config = dict(
    num_hidden_layers=10,
    hidden_size=768,
    num_attention_heads=12,
    num_key_value_heads=12,
    head_dim=64,
    intermediate_size=1344,
    vocab_size=10962,
    hidden_act='geglu',
    norm='rmsnorm',
    norm_place='pre',
    norm_eps=1e-06,
    positions='rope',
    rope_theta=19800.0,
    rope_fraction=1.0,
    qk_norm=False,
    attn_scale=0.125,
    bias='none',
    tie_word_embeddings=True,
    parallel_block=False,
    extras=['capped logits'],
    init='trunc',
    init_std_qkv=0.0202,
    init_std_o=0.0,
    init_std_up=0.0202,
    init_std_down=0.0,
    optimizer='muon_variant',
    learning_rate=0.00671,
    beta1=0.93,
    weight_decay=0.024,
    lr_head=0.00494,
    max_grad_norm=1.0,
    warmup_steps=200,
    schedule='cos',
    final_lr_fraction=0.0,
    batch_tokens=[32768, 65536, 98304],
    max_seq_len=2048,
    doc_mask=True,
    train_tokens=504100000,
    max_steps=8490,
    dataset='wikipedia_en',
)
Each number is 500 + 50 x the weight over its row's rms, rounded and kept within 0 to 999. Layers, rows and columns count from 0. Numbers have three digits each. The size before them is the row's rms in percent of the matrix's.

# layer 3 attention query, 768x768, rms 0.0441, rows 282-289, columns 192-383
103:528541536505498458602577399360492394516561483432538513511501593429511477485491471542476457504439476528578517490537505493549406597535498487452522496439523580520464569619554493448516549468546469496559507452475501455511438438496509528490442435485409482512401524528639548409480524491398541504467562443527539509465511479557584515427506539434489567563515481490516504419530534489479477508461574542560570501481572458529473399463517417494493437538545555390539503599479569543518481588530521532513574532528536588459536511559478438561503509475401466471497567527447497548451480489488522557
101:509481384549462518492525623475541508489507532498549430495508523557467453425411504517502396463478527520538484456412538496566552481507529541530525464587471440426465541553437503369478495579576466532466614581541509578454524429515538485588456465436482549418415428550456555433500519501593535536520407521476443453381486488555523519488538541501417488516443403570566477568519507528498403568519565478502507497523477459552527526468529478511529520469535479459545501462415476483498451528505556435527562457491468638549508451443452543568529550412423537553427595559470494518508523553481506611
105:542572511460447617597481482522497473550545418534563487479519460436489527561490471466452474505643539476495554523538469568507531531461497591484521467562510456511471451495437503505478527540551516463607499550502506462543443522498458396502450484465540555427516550489464536453474541570544570517418462522456517560417473482478632483483551440468451541549532517453452494539461484531601525434449496535571534472609510554515541453526459530531472592521551525488517591614516492503459521505547527478522517445473499494486552466509515428586518499555558558428503580512595565455561534553519509478
096:432479556497480464424494454443544486483498501403551530505574456534452450465487460455445585396505400537476527519546436579412520535581416553542627433508525535520554596412495540465489467541450415573491588472508523463527490460505454448458460478518537463432632540513468503510604482515471494517502485486592538495461556530476496486449447525578536521479494494550470474474545373475479575450468470499508400456556496515559467444440543515522502585604454393584514506516572512509518475439439554577431468488442538510507485533555511503423559538476466465499564400453535435586465455406491495494
107:558445503490511432537469504518450500449499538456522529530508492448497515403525541579464520447516564499461476457511484556485496503377519530568477589518527459469420390530416464537493544611558535552572518467511417577489410488435562413499430470557541468496623575518475506539470510571568496461556482417551475590465496464492509468490501434484477556439523674538514553518433438493494456515514596467565489537517519567501578523490518469562532512484509431384390470534402497468451528542455601528538449463438478541418524520493609482405496433464451463445502461502532467449520464532482452442
107:438479590552516500513524556480552551517503511497548446563548537522448461499589547484539579531387550469515500491413544522483523526541520538501478501507480615533558546488544470444480483542473459515523496520504387447509523513576413527469494528451562580398527522429413468503477512522471478493603500496510533461445441552516486523415511498476431460452421460468458502478501516528435514511493487533533415488521470542462582616432463497447495478586563524454506549387431474495508486403530421457533481491475597466459491593469545521558585546557463546404527392574578518537547460443461504526
104:504493530504462534669572459464450448478567523479419529500474465469415536546443492579575456460499498477545475485397503498493497565458534473525551494510510546557365538528566456421485548555538439441446496514486440529589525519560526452556475587495630437512461501483434566544441467438542570497449478409507458484446453494504529511490502522512475506540502422543411461496545555427461535480572481546553430477551499483584471538539500534561522474541533586430487517610574531553540519493568527448576488555446529577628447428485532497534516537507468569495479554532623514486576571506481494474
103:430472445547444564453566517400431442412389487387496516641440498491520521497511466624545547425599518467565530512426533520515452482521521553548453579468517453528521463471538497440562473473484462465394515503543462480543481478457529546385490549596471528417482516522478466460433556442572428497454641567539522542512531489467422548512607527523527472442409511470453432446524534425455500423514507527497433520479494422487532460536533518498551513479418427511467569438485475451515503550507546475633494523564506486501473457474504584510488460565535462503531460496495519457524503468521494427
# layer 3 attention key, 768x768, rms 0.0443, rows 282-288, columns 192-383
102:515504481516536603476450539575462509470498410544480530585530496533483480554501457447507527516550605461542475505498504513475598511520388485486423479465504513555443445397583470542542571555501505400569534565587520442487501542614432459494531510577396521516513541461477502516474522522421576405485502516528426467521501394498491493419460424415525561504475438507515623470532487575547522499423507433552431429486472551529397448467564511543509432494525601509464546485478553529530563530518549534495499558464418515460452537557592486535539469518494503462504481572586543503587412537512457445
103:390514393563415421547576496498554547505450502475494469495465480466550516469466541525448494541610401553457550487383470403433590510486498504557474526478498526473474491559446418543554487517535521449553510410532529471506518571445496555532449497486499478430528565536521577493471537439512567489554515582502516518482535472468407457488514439524509427449472562503400508512474503511542516505550534472561575526531489480589486440485503510493497528542465364506405528572483520420466517493500514591558467525441576521543419493540573428452479474504576415508439520485510451572495468532560503510
096:519547508458569550493457418461397511481487422590502423519497497488491450464482418469573586544571567506350476452383426524483449372574470444514538537568487442563411516515623529486462545501487459497519533500513438430401372600542461498565547532483474437477467535519534553493512466554456384554546444568459512492554467485492428476522510563549455570504534487550503413499566483512569503452503510549474480427383425520525554594504517469503526466500461525508379543621573522532501508468497529495523431412461537510475461490451468555532521439514483536431579458528503464450413464502539563474
104:522460558467485468528514475478424508542572517486409470610531413493522476464486529513547389398479488501500508492598515556429512602560446451526481500486403480473483428401445512487545497431455507601557461457426435531481512556412572498482546541559495516447484470463491514538467631492579437461542478473509423471518538537477499481454508565399545475405422559462539515548465576477497471425504512521501492516428486433398452483472524483557540563501505512436514464420522403549557518556523427523440452462499444393545551441573453463562566556514436515511498534469562463522468412517453499499
102:530561563501533482495393418535543478424494559429517555460542456433552487489424547549430450404539525435456521562527507574515529520581507476394458468454518555464505512479527543454509564493467464462446511589501574503510581462449394470514520423513598585558540457465470414487426495571541577444464431393480519454632494453466466503493518431486494556461534436543607527537525481456499538580551433471472453500490439477505468441515579528495561530458506499498506514540457480531521490488566515524503480473569456434525534502540537519455473453455543550449521523511554546541473502557428472531
113:491372512465525588605447519499408492551551454478564465524528534467605491502467498509521567561513502481569570511440482455563443508572416546526526493570473574513517531399527474509491494446414537487505481496517481576436573468447614467516467515594393467456533446589498489578504457515429560495532537454489483535438519469448486527475443536525490500551420469431486523481467466504440494557449492481552513501422485591515440443563475461417401493506466557423506485476555482498510455581533470439449569473521542575469541513518470481503520517477515502443498549500530525385493520598549544495
099:516449442454443453485464532493561470529537497542508544481615520448539518546482529545463549566549540505484452455450468513528409522485527465446509570530510525595540662529544547540431519556442496561615465557438459488514436518458410577548432481449487488525503533581511487533497507483420566470427470531514539486437459598407510539561506455457524480538472544554482558441531453473500502484443567394477612457555515528473516584560560535563554522490398431506547507536542464479515474488564672482585527519491545564502439500482610362481490490601491481555502435492406514439490490497355528454